From a checkpoint of a small transformer trained on Wikipedia: biases.
Each number is 500 + 50 x the weight over the matrix's rms, rounded and kept within 0 to 999. Layers, rows and columns count from 0. Numbers have three digits each.

# down: layer 8 MLP down (transposed), 1024x256, rms 0.0924, rows 268-447, columns 224-255
# up: layer 8 MLP up, 1024x256, rms 0.107, rows 269-448, columns 224-255
down268:557476578458514576487499448505525444571482611423552454486538513552561493375446430462517482545573
up269:467529517528485481517462398496468585512523526480542491486494412414476552558582427507570559415462
down269:480500508485414538541578469450530444527510481478506523460552511471478557548435583431429504547491
up270:543531464447464489430459490498541563518442481529508492500512575502543514452447444497476482485536
down270:484471603529528477518506488474375506415505506476518470579390430430454472530547510531481590457452
up271:509589422540568521499510516548465564506518537524508520424563527447566504507456493514517453467548
down271:450461515518514533463552571439573439541522537453433500515440425480462490504565470481515421524584
up272:540490545451530528556433472531420613386555470518595497414551535454449498536493458503582588560416
down272:466499503369520517519483423499452535454612466525483491408481484494437480569547506449555536460512
up273:487488416542497516552409573455453489468539474414427546510553500486497434459444522374483499509393
down273:377460629488499504508584531563508425602456450574485537441450447453485614517438563531460453535489
up274:601425489464359527526384580569511440370499460553458510589453572494459603523525499448466413580444
down274:550543509459521384463505468518347520494494485410525498448444505469515555479530572462417505520514
up275:616584485454490536397480462469488549468567507461521531587451511479536602521465501432603429482420
down275:474522503607478528496547591509499566575496517526617465451491521520536454450543548588455527421539
up276:545728501481447564440415469519524514411613546439461513528507495467534495466521511409504525544533
down276:366456469407530484400510595435565474545480458448479451566485486460497600513405539449474461470505
up277:515449504433554520529502511530541575429635404547484537660507553594540525523429466521428469428531
down277:552534533458475481624516524506569545459486473482594452384434507476493386574520481508492554540494
up278:525530507493535532513491534427562544521486462437460631453495475530539436557489475535532569482482
down278:546442496475508484472465538502471511424499533583487532499489522494448553534440452527525525453582
up279:473513463489429425519450538520565510535595470504479449563526456509502557542548519449493517534492
down279:514379442515545562445464502530442449503406491449570501467482501565552432482491517541580477374500
up280:582593413435451552567455470548456439443514427504465463360480499556501512596526431474457440401439
down280:539606482396445454464469540496539545520482450565527413516577527533480485509486470408452459327512
up281:492503559442515504499436460534566460585524560516504489516486502477450439433522536545519486500493
down281:612537463498498521531425493495402545428466590468535521473472579500520493452540424611535439492513
up282:463596453439526466566490509517516468449490452622433495559613490524428463519517496482598479573526
down282:441525424494488540504502498602583504440574455444432541586490467420463519540516547474484574532420
up283:510556506549554450517529498412439517467589527427465529458560462532453425482568552408476481566538
down283:485434520490478521508461526551588522539478507556458474357571561450501444431385449569555485559439
up284:489498525510519485516450431437621426574510525485539520571528527548557528515490519438458482510475
down284:428524455448539515475523594543464597548504526526508452541513533455445501427666473459517553498510
up285:456501561553572440495456488389448516450579504480432519462485515549489424440459501498554451532576
down285:494476520469530507478548508534540419509503509601506522575538531519485476556519575516461457484467
up286:436581489526475448489550498480533507553494486550450427440523471417503506526567485460421494500595
down286:478374490557524557466517548614517550535507499541464456655499508445451399446532590567478446416426
up287:519531411457387525478477439478561472495484484476454508542516518556495516502490460533510599524464
down287:458504535448540554520435553495451528450500495524529534525527487520460483566484507538569529508459
up288:557456482421469536544525403599496545494501464437519482556521452483545550447459606534496526510404
down288:567510399559534495491503510471500489466499592460549551445543599503468487527487475444465536533583
up289:516523488494470511535439489590481518464546503517584427621583468532494562414508488529518486536577
down289:513489493462487514547518403437551492514578606410553464460477549515474559473536423338449424503529
up290:459498433444460464566486583608484432471521411468518522533520547490405526492441557486561498587414
down290:565560540503614523416506513542463545506464548561492475416495577451484410519504447496485482460597
up291:449517457433534521468570588489498454456433551496471597464565536515531459582397522397570520536497
down291:540454477542550442508444386620415479446539394568582480562483507528534570397557532576490565488558
up292:491559494489540509586424438529506463531459468575501507479510542533423495451434460490464528552499
down292:452539524556590488464538461535511470491508498505416482528566552457519464574476523510542462420468
up293:478560431518526415498527562428506563576423517470442539536506499566464493525446522453477498552556
down293:446505554511455502511459490493474516412648540556471511478435499466480549564444519542380523586492
up294:539510456455526497452552457594554480523453455532558506534532468506495513554447554381545451443475
down294:491479453605495504574494478508463557586515443420494531488460487464483498384517567561512445536553
up295:552488534447517564438526463537578482480553524559461585570502548542501492486552511483548516487426
down295:461506505488542455481516527400514558506499582553536496492485503531470544513448476483623492527472
up296:513597526481508472493541536481598562549581355457553554485605511458460454503513563483358488513529
down296:578459525496555512479418467554403439515418539593437601638563423630448439486504422504542390496436
up297:542546526425515483481476512567494511498486326492523519498466554581526490556434446494482487451560
down297:472579406535448493518530541426536538501583521439522490464598622427530413472495512466525556481541
up298:458427567430512586473538538511566544502567489472453412490519547392575419610506407456472493578493
down298:525507544554532494489452511400509519546549552465490587507497455495505440420540570546584467511441
up299:545473521583580434582412511525444451415529447464531502488487501488446518519456411452461437519496
down299:610498440533519475461503502501556543468558557586580676502572488452432519558391505402425483461455
up300:454420540526437464488447482495459545517505530409437509421417570468571520450584498557450445380467
down300:546539463484484535484530456488477514471525526521515471574518457501411542508473500454560518609437
up301:512531391512492347556488580420443436414435571502481624499481533543473505462475485480540530519459
down301:566452515474388567481572612534542455475458446500512481478510546486547476438461455539497589475375
up302:495418448464504455455545415525503521502549494526542466484483442480462566458442526532474493461535
down302:481551440462430459486614571454499570391455506491494483518400499547449551481476572465522503476445
up303:497371474438442484454520485524477631482566375478458471496500591482387437508614442428491489520512
down303:572414649570415558541483497466452615480542569439505516503405552482547475522605436516565439545421
up304:563471471486395492520432441522517591493475409552510464504534481462424534578488491441467582537529
down304:572437513486525538509509547551538517548514578447547523533462440456553517536429487523509529451502
up305:585456519454540428493458565494513533522484471469477479539557509580466524457577521472557465517508
down305:565604521453480557498407526482455435547531549496532647441512523443510592447521405428414550467456
up306:504528425496543468574518533449438530450488475535430516512581541550497599463425468491479441543454
down306:497503479536507571413535584476534489645473447481460420449439577489510497479534478499488454476504
up307:456426492532365583558448552467461520472531425492461542471523495447494572541620537470507431497400
down307:563584514462511595485462501494482499450475555553479481609539511532495489562403446546457584568561
up308:525463442487398472421524444529500502389509455463445527598436445564416596551504498538500493592422
down308:474500515495431546534540550521436584480603491556581461455545551537514520466553469466529429501542
up309:464467466483472421531538450556542483516494512530535435467539560481452523545520467542500578487485
down309:496434529468407436460524597539498466583473501480514502570445475586472455613460504557482499507443
up310:525542433426523411657530506503576436536464567525520479449501509571448457595539446446576516518607
down310:540551401443491458536546522516473441579473638513572407571479590524437547391562533458520618508531
up311:399494467485515423580502476591616476486496575571507481495598487564515518487471532520408411486447
down311:586496436539519603455484620468478483463501467506413513469470442461494451504641502359460538512530
up312:499493510579456433451444484506531500535543517503487471536523508434513424524524546465464542525506
down312:493490429448465513548559539511461526418545533481608476526539474571513502554486470520500505542430
up313:598569527485436456490496480532429433512458479501551584470511522443486571525440604450465524581425
down313:532526543529515563416417487544530454514481477516597558420521510518493446609504457487501506533566
up314:446490532396399461474550551503442549516491496521493473538445447578431456482576550552451575516502
down314:537519562542474616487478519604451419521588560435484459406537510511538515471466494459413467525554
up315:421563458555467556540441349400601568495529542454454600562539465460471481564547583544486477490389
down315:455462541574491565524448535362454478454555450495432467419399547484458528532593521450473491523513
up316:490529552389505484510497469521528475441385525596488468537535509547558528456467507498662538587496
down316:485501444522547458456508549474431582489546529408523510487517500504486525512475573535403478540510
up317:447493438439445490590563385471541473514573369398407553495465459526426422467583530556426493519315
down317:462578490441428543492445503560501377400546393588596505522485631530502584469445485474489513530570
up318:553525417480433543413426508508452443479518526522492504543501498553445581591583433470570526529437
down318:598464538531495539517554515593479501525487414489424480484626475500497512407463477541446473522508
up319:436549473490535382463473546506604484512572509504513483515507513560419517545519547517474514637475
down319:530529461511489470398546578444542532523565479465541503455585431488504446527478503494509476453464
up320:535523499438528475459468522501459491456557423536456473539508499563472486502587533413567470633490
down320:493477518403579456438422503484502544550550422493369400550488464521437518527518477473438471467520
up321:492597489481459477528483514584546437343497443640424500475501571526453490460490465437519508556531
down321:531527500472576542580585567610501478394482497449489491499520436461570533506440526509525609422500
up322:547582474456471526525429556550502534482482365626438511478517453557456586499507451517578469491432
down322:522554562593522466419431477567385461554421601597519532458548660552465614520482511491573524577543
up323:466437522546423530436484454509465570451442557537468456433523449521564583485425462508539531542577
down323:531542526541499514503492512531517533562487422480557496560448489516489553488536536538470480445504
up324:536460520560551420513454483449527567531493518537498548474550517508521459537457501485467532480522
down324:542549503534499599475565550548487468534474494430489475485494370439471584519498489457511486531509
up325:527518550448495534550425498513506490577500483569555486474522588543454406565517510497622449502411
down325:428567493473462482421540483509473419507536588411545493496476460483448512536496304481425557494499
up326:464566564486469571549572490389552484557495577571547526495559512521513458509427494509573555542488
down326:560511467584443456459426479534574474504483388498445447462516551431454547504550569455480531537388
up327:488478533533412430447524443482630595496531416503496507526563465606495561574541555486429515502507
down327:422503583438475533532500589495540404638525520497472469446504493456555530536487450616597519421491
up328:571477581533487484479374482514532511470518491432415553492540600497462453515624510526471516530461
down328:539502466620480457489511567509485517442482508509506442443373507423517592442477473511490473460445
up329:502512495457504520486537474536509491517510433451494526552483522473536516491481495488509501537438
down329:610546468488499537484519470526548465484486424463531553494566512501494520491468495490560517440449
up330:504466400506490456415447522524555452456575527485491461489479472462503476494591549434479571562452
down330:446569498561475572489463418479614520502483563563461524483500493517557466497521471529538511547567
up331:527496538454536527672514499531536453501465554561416437498480544542462418461443393554569487512431
down331:476525514520481572378492486530420515521476425375554526549523453409443524522532520437467475572495
up332:468472550573427447540521456488491498528457543503502501516510487464435572458621479436468521597435
down332:602474509539436453483573472528542512589460496420454476391483453504531550482465555471520613474481
up333:531436515392553460463454448478496531479501464451483520528475524539438428506515592529446528509465
down333:502497579486503509545465466492440539478401577557545464462578523502533506504487407448512569476493
up334:556598517533531515509465507530475476425446521545511514471532492463579399547450362521439488450522
down334:461512566486415501522495437512518532501531456549475474518470495551494563504541600516516486557548
up335:605514525552548497457509534492505564421511455476493511561528476520457449549550393414535495434566
down335:503455437543510503514492525496484551525507588415521545470550476509461476534526552444449517607418
up336:488536548490507497468437471533582515511493483605496513448536500542572494516468473555515466480432
down336:504497490490500434533544590556513411618416437540484557521436446504447572498536535455507528526475
up337:612606538399490443617556470591492502388468540481430419497462482583525501511459379493510485585517
down337:526483431447453443515515487428508545486540496500570473489520433550502548496551520516544403508590
up338:570475416496511425482538374493503606486556524458507462482527594494462529575486567473421475430508
down338:456433478469528458476574558514520478482462566511374525538476475523564480451546411569555592429529
up339:515535510461479502504470543490470497387534380528429588449410437427535481617552545458541528493540
down339:436451601313407497361512498472485550506486528585568558494450385447523365376525432451495539545563
up340:540449516460442476447538419509585481465470464608430546470535522534534535588501539461548533523527
down340:433525506493567511534531562508415520529453466444485499490518486493458538507459555492460532417441
up341:436469429546491426496412553472492514494453482563417541493496523604415504452512483498570374522490
down341:501561499529482568516481517590535514444563438428515630604511466450532521468510559511558525525419
up342:491506573505486520572519478485540478454458554505486510473503476470478483499491521486612515498514
down342:493498499460499482436531524542397579538473523509490532560496558522571451559556457479434547449500
up343:505593453523476564424514538418480421502471468485523504458453467448499472513526475481523554507503
down343:510484538530569463506512536529504512460506581493533456494470508542485505533449502568493424457471
up344:479534502491435584504509519504540486440475534449451499542494500467462481543582622375533496599454
down344:523481607486457385488555476555501511517380497503470489522532595555542520499457478484551476547535
up345:589513524442463487457603506480638519467519362498479471547581465430390564440515527473569455624513
down345:470448439490527444507466444557552525594485527637458567488554444549425466497571439528527541587438
up346:485577467483462521524569544532479480415532395570464495481504582511515522605467534417546415552462
down346:507438511448501464498474445478501455524524606556547533517556474495461503515536490552495541500462
up347:497597533504494533563550459484550575462476373549465459454575513489442538527531490517587474529503
down347:441502495508606520517430418491522496373500474342499534604488457455524475481475594574519450585430
up348:446515487449498481482467500557580549504504506490506495489489533537548508428511449521539486465499
down348:444455539577495452613420536607439502441499520538500573520433490483560512437506529442589455442435
up349:531427432515521444446431464465488639484460481567419498546511601451512498612512463500526457526571
down349:604580608552426558650544562472548464523521439500517514528540444549444448536497488437552543581337
up350:469492534456474447592533560416449559453538492509524499496569486526428592503471481471468493543548
down350:515480488496552508496473406502522495432526538451440404473520525465515537563469434429434521467557
up351:448480515485480515407516425539530488494517494576541566513474435439426512565526592500490481498542
down351:531543430577503368546437521463497474496419542514448377510495634473554501417460479515516518485528
up352:485541463525404451475511555414572533495507508571458541482578541477531566443453394511638555520459
down352:564516527472548494540435506634567429414467462493412501484540516517468470534541625506531498360511
up353:612586533560493455493478514499504539523461460503490545507531633447513566439485558368575541447571
down353:411534511599517542487516460457550384561612543391543475441526427614487583558547503468531513440472
up354:544539502425535488490443443583555575528443487467417465531468479504575516574543523529433509553454
down354:457421530421457558627571544581519440491531486507523509539556621452557533457459531499554562453477
up355:501409554439553494484496539500577568375487384531515491438492516448515520553516519462512429571544
down355:501456484378463519536479624451513450468472486488435543580403515496507506437466509588514491517503
up356:537490464490507488500535553494498519481498524462488468456577506448400576559531610410524438532447
down356:463504512568504459469438517611521560553512446521521459539460470549569480425455463597527595430520
up357:500502495490545448533520489568523451481443532596483578469517439418509522401500510518508413477458
down357:477462381424524508486477548559469586405576492435564407525572516476464451548499470465593516438526
up358:565559553371482522526481437535471568429489430566439520626507617625546399413458555373625556511530
down358:486379498466570475434483556494329489531532465460497544479480541545486487482537536459459473587499
up359:558537525510479512531451556569434565403471521534489480425524585471544546558398439468540556489554
down359:428452478439483420560427417476441562469522458533492511547486544525497477541575534468467535606480
up360:561563438486461423452474497543531546496505512507545540473485473519474633535522516488551489516435
down360:454471420540482522523522518530474519515474513429539557459491417460545490529562503480471497570460
up361:558497444376555484575486477530477447456511410508538429537600493457443501454449547464639593552408
down361:500422535427478528506519507576531569581569446532467506434550514480518483593448524496507428573527
up362:462523423519454525561444603559502496472423447534498473497533491427459546424507515520472467597395
down362:495487455484565476486560570519441510535485528543511518476560426514492515531499542526522490464507
up363:459564502528518489502489471554463435525484485423539562505499486504581470417544420516496554479482
down363:448436539535466491486526545467476543536484495516469479495502477500480512515403526459519451506521
up364:474501528481478477490522495601486570490578367543512476460527596471500502494431496501516439592450
down364:593546518502582435519493577393531381544461554477514556529514455599561506623501522512504512554603
up365:449436603499464454496442510537522507553509414440519560467482485528431575429548473523522500520526
down365:504461445532457488499514464546573438548475530447429462567484465551504471514536496420441498439521
up366:529434337483546391521502564487533563436498526590448497507590562549461461523557501455426556473532
down366:465433477539503514499447507527541536608477416460532524427504506442530431462548591488473524516574
up367:466472550456509381541492485598614629548466474478479459496518498500398567446524535499556427535514
down367:547414508536516467496509510521540437530500553548493443444449483506500471512562490477401462451537
up368:457533363484484437536507556549447436540497456486579551415560493432448544555582555464536392568498
down368:531570332507494472425494483477481533549450530443560609511593600469442494489506456490445422640498
up369:457380450398513527490493485583470567417545486571509541536529519455503493543587528510595572461496
down369:480591501525579492517503506415544569451439420531477559488549482497585473479482514560451461557504
up370:522438457549542528491467478465505529500520477509458490478577575443533546492560495467551551519485
down370:466579408398543458461575542558450481474548427560491525513607424535428552501493499546476484534446
up371:450437477471554369472484494522628495540540499500458469441516531447433501565582553561428511597513
down371:507458464524542554527572406481448401520498513551552481507446493427429577530490483595523559454482
up372:475523474578514557571469469465553478430587494458532530501492500469489550503582539501473496506526
down372:501500485537563475456470569485499508414483566477454550492496515527397508549475465508510379583476
up373:519462418329576518454495449514455476411492450502403562465561537530535508507463456573550476452510
down373:434425365374596538440464488378478497541513531480466565484506483540477493510568428632472428411566
up374:532490405448470483600441568489502493529589426485504437451510490359413568505560519422462476513416
down374:565608551525582434458539531618465426548455499431495498517488595554429507489540612480507476465436
up375:541556419517382453479450553580477449411503456478481489497535420437533456541507474475482505607472
down375:479456498512468414553495491554441406554492472552430422503516456523534514474481519489492518466448
up376:492555485504520494566499499489566465398520458484508502511543516521463533454472466507517533546419
down376:511499442423431492421492522501522491525506447445471508493493527474562506535445427431507442528515
up377:489621481522613466550534474523519546506414555533465497538534581531539473496405491514568445494479
down377:452455578563493481546539474520390534441483404552482483537478491501514588569492605481447509496520
up378:500583528518513482505419451501546494514541487475502476488540508484559574496512444537446536500506
down378:507494495519575521538566505492471409502417469546513575406449454552501457512492547389531550559475
up379:473538503521550476524528400535558581573473465554547486518578479500348434505444536520493438602497
down379:539472546470550550454554566546636453615582504456465566455555521443564462588512525486445472482456
up380:569442518498560345535405550496468508520467501604431488426480563488404517507503541559466483532508
down380:550525412442496543496510423545472526599524600478479515402567472546477556535560511567481536494480
up381:493487554499451506468499467557490482423570490504469446519478489516526481531580573464564481503504
down381:536533532529540508562493518488495482544419507515488463462520549605512474477437416510522550585473
up382:481459428428425394593451516474539545557488550436451510686533448510445511508482482469546512515464
down382:540459487545601464537494567544514528540532465654477394562552497470523521529425510611614478469477
up383:615423441397488466512397425514575587435559537542507445591679596539464575464495478383649566631459
down383:465557452382492492463514501542519498486449468533503476539521519464506489494476529493475513590496
up384:608415456559433495486449371523462511488599499415527564531483577546513617355556422493470482456387
down384:516483551367482528507497547566410465489479487418465545545491440558530475473516432545501536534488
up385:485614477390431482510570522471534619504540481497488395435508453402376621477461616515566584432486
down385:462558487555549555528511456575455508619450493592387595506553506419504442483609518550541493519483
up386:474524507496512497576390409518520559473440536512532485527404514485501514461515532580504498468460
down386:551488436478554510478559445428498499518495552472485508518523506556496503473489490577507467553487
up387:515529506496459457477455485535458596552525524551549544495492515516493527522524509540468558483515
down387:523572548537381517519469537505430553444493470424540490531449467450431458459493499539470462453541
up388:429590491526511447539487531504472585490514476563535527480541527525554437537573470490440543530498
down388:475433621507523392445442521567505525478536452484430549460418471526499512551485463552534480450488
up389:485572509518539449489496521522608499534508443493493507475482502414490479508505484473445499630498
down389:449535493523495448447530516505430462493584488572468533504538543547517457449544502473475472420567
up390:457513410531554439523460496476515580473582457506459537640431533497468585563509529496443465492564
down390:489522522505499607631428435484526442523488486542423506489509412556584505451442493519556553373507
up391:563591447367563423564527453545618433519515440557439454442554517553565475568541461551513535518510
down391:438489507545426507401601426433549530555484497479461506482498497520628584481451562485535496454540
up392:556579514493469535630423416571556530384441410558558475547510495517455527528469466468537538506527
down392:471470485584537493508464537387510542523482577511472449508453522616451539457474589533536421497546
up393:616597483441471480541449560543545610555500501473573476520534583422451538573524498430588581541546
down393:466492514505463490397474570543441509563400500514509522621442493555507446564440524489475476523485
up394:488461484484465473550532484515463541506529512509481559566544585428538480535572509453542437557493
down394:537510540579507440469486581572482423545503523438591526485525558493496478455494558443477518476495
up395:465500506443440517551429417527561443516488496541475461533503508472478515504479468478560475524542
down395:513516417499563529505516569509476504520519487523531507510475488473520495505496496512455438472474
up396:504693510507486507539577400537564541544512529566536462540495500567494523424493524491486409572426
down396:425482424489530505504465499557482557497454531531581424363644512403500475529588463477499479494478
up397:459567439606448482455493426535534458468613517458528462464609557364517412525522463406516484494586
down397:508513521441539615444479524521560522621442463499470431491457452514514518532586607553555526499435
up398:467545503540507489569461559463495488472615561438439549595525553452414394530492531478528477615545
down398:500506505427452451482554480527524516573466507488523574492483408435500554553478504584445490416421
up399:535526484483442470505536358558507571524557436537574478490459579464469552487540576500578515452546
down399:462468518468547586457602466497454486578566428532560531541599442466488486498549518375471463477501
up400:514508490472452417510502534513540548470476423518450503461520540516441495552506560459477512496491
down400:482507466605541546415443419494484474499453533507537565526501499534479431496460392553563493486503
up401:506535533474498482481470464471564455481545525593430477457518512521460484532523477457530561490498
down401:472502486500538522538507482491429509471462522435541452552523479482552518420474519511496459496487
up402:533429487446505545522494455568507479519559449495564482491485536458526582481478576505525479507500
down402:445453430542507574592407553427468458541519555497529480474537423527514478494506498508459468499570
up403:432537436500473550549403516506505529466436519521491524496485444452454564514510503543511559480507
down403:476475476458501566513489546597543441520501487460493558489627441408533519428464589406583454444466
up404:530503445483440516493457504430558472483483486555544531569526471406460477519496515468434447526450
down404:394517525479527461506541514549436551502532524475503529504494513525459486465502553551494539496620
up405:598486475481441547553507526506468477516402498584511458501490528472543507469481462514495539551487
down405:466534499554581472414491520493538423458586529391542489519516471414444512499580591428441463546460
up406:487534482475521541518568510421492509460498508519420487515514490563430533666449498545483492551534
down406:539526426471490484476471572640492450461409452482536507515522484456452447516463523445562418493514
up407:451502477517541498481473467485519525501537529456455491583501500471540444493532417496509492570481
down407:469474411545512512527540446490512517356492431559543503450462541533501512497468538546513476587450
up408:514444398463568487523499352404573517459610511515408492481613518496454521590537548436478523463424
down408:410509523547560496517568498518579502553505490488468560499457431567456534454538563518451510558540
up409:487567414509415476540513531496507486531465459465533473441498435464516444460532492455473498515518
down409:469489520541486557455524539504440498458501517484520512483543523484509495493516508513501536519503
up410:485535525543488430575505531503444568447492430529454547430529529527522452548532502440602541537507
down410:553444552505356404393489462526492498473463455491557596473499511492548527469495545542527613430545
up411:569517403413598491530438383536428452523567451479465460554511468547490490515568504427603459502557
down411:362428563530611489480356446433532503541447499376521549477413510453545467412583536429482557500462
up412:479610401539374521520495521438535522448399491504514499384538548539573425508388459509559540648477
down412:584445517513453416506502496406437466497546498454511512392475467468570427521468513488583474548520
up413:589598491523435483525519567474522550504512526532466505514491501512467523435515470342507516553551
down413:515487545566585498458426460467492478498539536486543404514505605488470529440579462452494498486517
up414:509472489437517492525479534490481508446445511477428602524469521512447492463523576454507507554421
down414:537573481538550497535516459595543519509468501562435446441561486435618541577434365548523461483537
up415:621529540528445482526491506603466580375505549524496463522486482415541522497417595398534480552465
down415:498463626565462486557558554531439621513517380519424428420418456517526389518506409500472518501464
up416:396573544537453446413471464481482541520562481550479529535574492640536437526480463496555434518505
down416:556403477531497489580457529445527505520472537488525479509493448538469448518509520582554465541505
up417:534495432448483461458462445453488479521496515506513468589514563556403558542476491507579454497504
down417:538511544425515499476507437583492482452427494432496527478477410561535431551498407479488557413538
up418:488527395486463472555460540491425543422405409534415653507505406503512545592497543458446511496502
down418:441458504417407497444521485416457536499535439487473488508439441522492505527473433504369486535461
up419:518461450547512455439482521515560493606536423505503530445561563573456526470543523454569457556454
down419:466512473547551508474512489459467549493488561487465444484514472446518499537492457513490461576547
up420:585527569474427441541516536499425474472498500581467463466494529478513460537525490538597516547480
down420:524478496577461583391438594556531538443408461430535516428558568483521395552454515447451471567500
up421:524436475542469412523489538520447493513470611448566465560585392546477625532508484470527488473468
down421:527409473530457507506560512523467487472613479529564498414447532494418527522458531479450514468579
up422:549526477409490532542396447566549479481468489508400444568483510404468515487559472562571465552415
down422:448512449544588459426499439497566528563572614547502448429471510565512520558469491689503479516572
up423:546482445522499510533536539529466600436524495494531490507603449513492501530462474396461548581486
down423:478577591568537529448512554605470468490523472460522483407506579500489440573406463489555509467460
up424:529566526522443599521536472424522541477524496491474512431478457509469395411621414503541431528522
down424:414449423630449445492516484536502494503611563461541456496515527431430462440515499375574480472529
up425:522479583531471475469480518533456557459602510555481402453503533512540479518498537481519451532531
down425:508612509498505584505451489576502538486440539495466518544580634497490538539482473520513539489506
up426:555522453513560532516491590406542522493425408503452497504539528548478564551454538439483423531479
down426:531502465515616468573499440510438419449484515439533525494453529467551487461390447524613477398480
up427:508590443483518417530484480508496472515518591449541537535558591473609490482478436496572502523530
down427:499497464570391533540508559449518437447505472519510512500392491542570580450491588518546475512439
up428:553512505504541517477489571512540551511402544522406419551512515490480606556512434454511471591459
down428:432473515509467543466541548590484482504499376528577538524440491409519484501460586529483524399486
up429:467505527403452484547460444431520474421419517596529415612574479564518465505526569487532510540534
down429:485639560503453473471537605439489507588514454459488413489357528546564596497469266471550578395492
up430:480551508515527433526530414338581491590461532476434520474586490578515458507544506495550504535485
down430:579476446391480475456440477567500554482477632572537395538497493487591473444494465528475541495565
up431:538494476507482456495552445446565574455545510494484505476511537535554493489499550502426502461476
down431:521455476392474530414516441467434526563533443553543485495460580512477566583433521569584505537446
up432:519510484483487525455506537459457584496577490393510519429571535486516522541502484412509493469553
down432:492423515473519454509522489457491437518454507437551474527426375404518538446475539553483542502552
up433:460513534474549543458492506475531525490382561548541498512546474555565474546539494527512515504550
down433:501460475502419512485491464541524460496543458532515472431522515470492507638467520454445441427535
up434:498502458521587496498512455570503579503513442491535568475518529508495576510423461562577525473423
down434:486528608517481477519570563378446461513438513518521483519467445479499497524450598399473508578557
up435:497462441542480508499545442557560509501501529505509469515493469510429567585544520402509596488558
down435:526511564447594478496464505552510476462545450527529489562510561495537503401506509531476497538508
up436:444510543526476572542549613436461552415476514484412468493550556466484471504479508509451548434447
down436:587535611523578541457542529480486489535527510470518452415446533580479513524534373442514473462506
up437:491455494482448497578473537517486533430594428554473489508568524473492520486577535414531493551396
down437:430476505469578500499600506579501533496490446486532526531549492553502470519591650519502589530479
up438:510529561495408528528410453433586553542507542483525584465495493503586474571483395552554452599396
down438:468492497461511526617460469461449493434469450544483408507497542503561453523491529564496483461604
up439:524481421490523435538446569508563499428481511563538617486506558437391564463547516468549480463526
down439:488483537573510560427579449469532613562523499461475514564576456522560426479547517478478503565525
up440:443528455410427461509521420519491571444587425417533495491547417503422523505504518483434529438557
down440:499570480492464503481528520540493521532515457542446574422552571489529453403485514475478446437543
up441:469547478447553466539392567478544518509465508605494528476531532419493571591601472539458359525550
down441:473555490551512567527500486542384388474449447582475478537529409526457404590518587503500506432509
up442:517602543513425384442472622482544521473540453497486501472520516543411605484502595447489547492539
down442:488520472538577509525458599530548443452570522557550516508482492519505453424537436470545575540575
up443:481474521433417463479542480555603571458526499534471464533448416537528580521476561412470475573582
down443:537469477444501565508583463485522486582469515453564485447459522513515497461445460483649648533472
up444:650481536442505468568430496468593598521480471480525558432478472601475533476497532491481517491524
down444:466440498552448503463506517607516486503508490510452463492502523516461509421577528475515447498555
up445:545586486502441511528557553450479573393490427580543489588442489536440575551438586510525388641490
down445:531430512474449493492423580434523461464531496485381555506491527554477487490542558514562465424522
up446:558440496535557462474429386402426488505465520544475551538498508562494548467500516465502350451500
down446:520515412594520576485424549519489436509423416437536452457575453499469558483541537494407547473514
up447:423459488511530399501467480500586565489476458450510471436555471419539471535572442379454500498506
down447:476489464466448486463498458596493584367441534580452559484481539474469430496474495555505457548481
up448:490424475565465436452468518472512468507467496514478499498514482517448498458450469520578439462505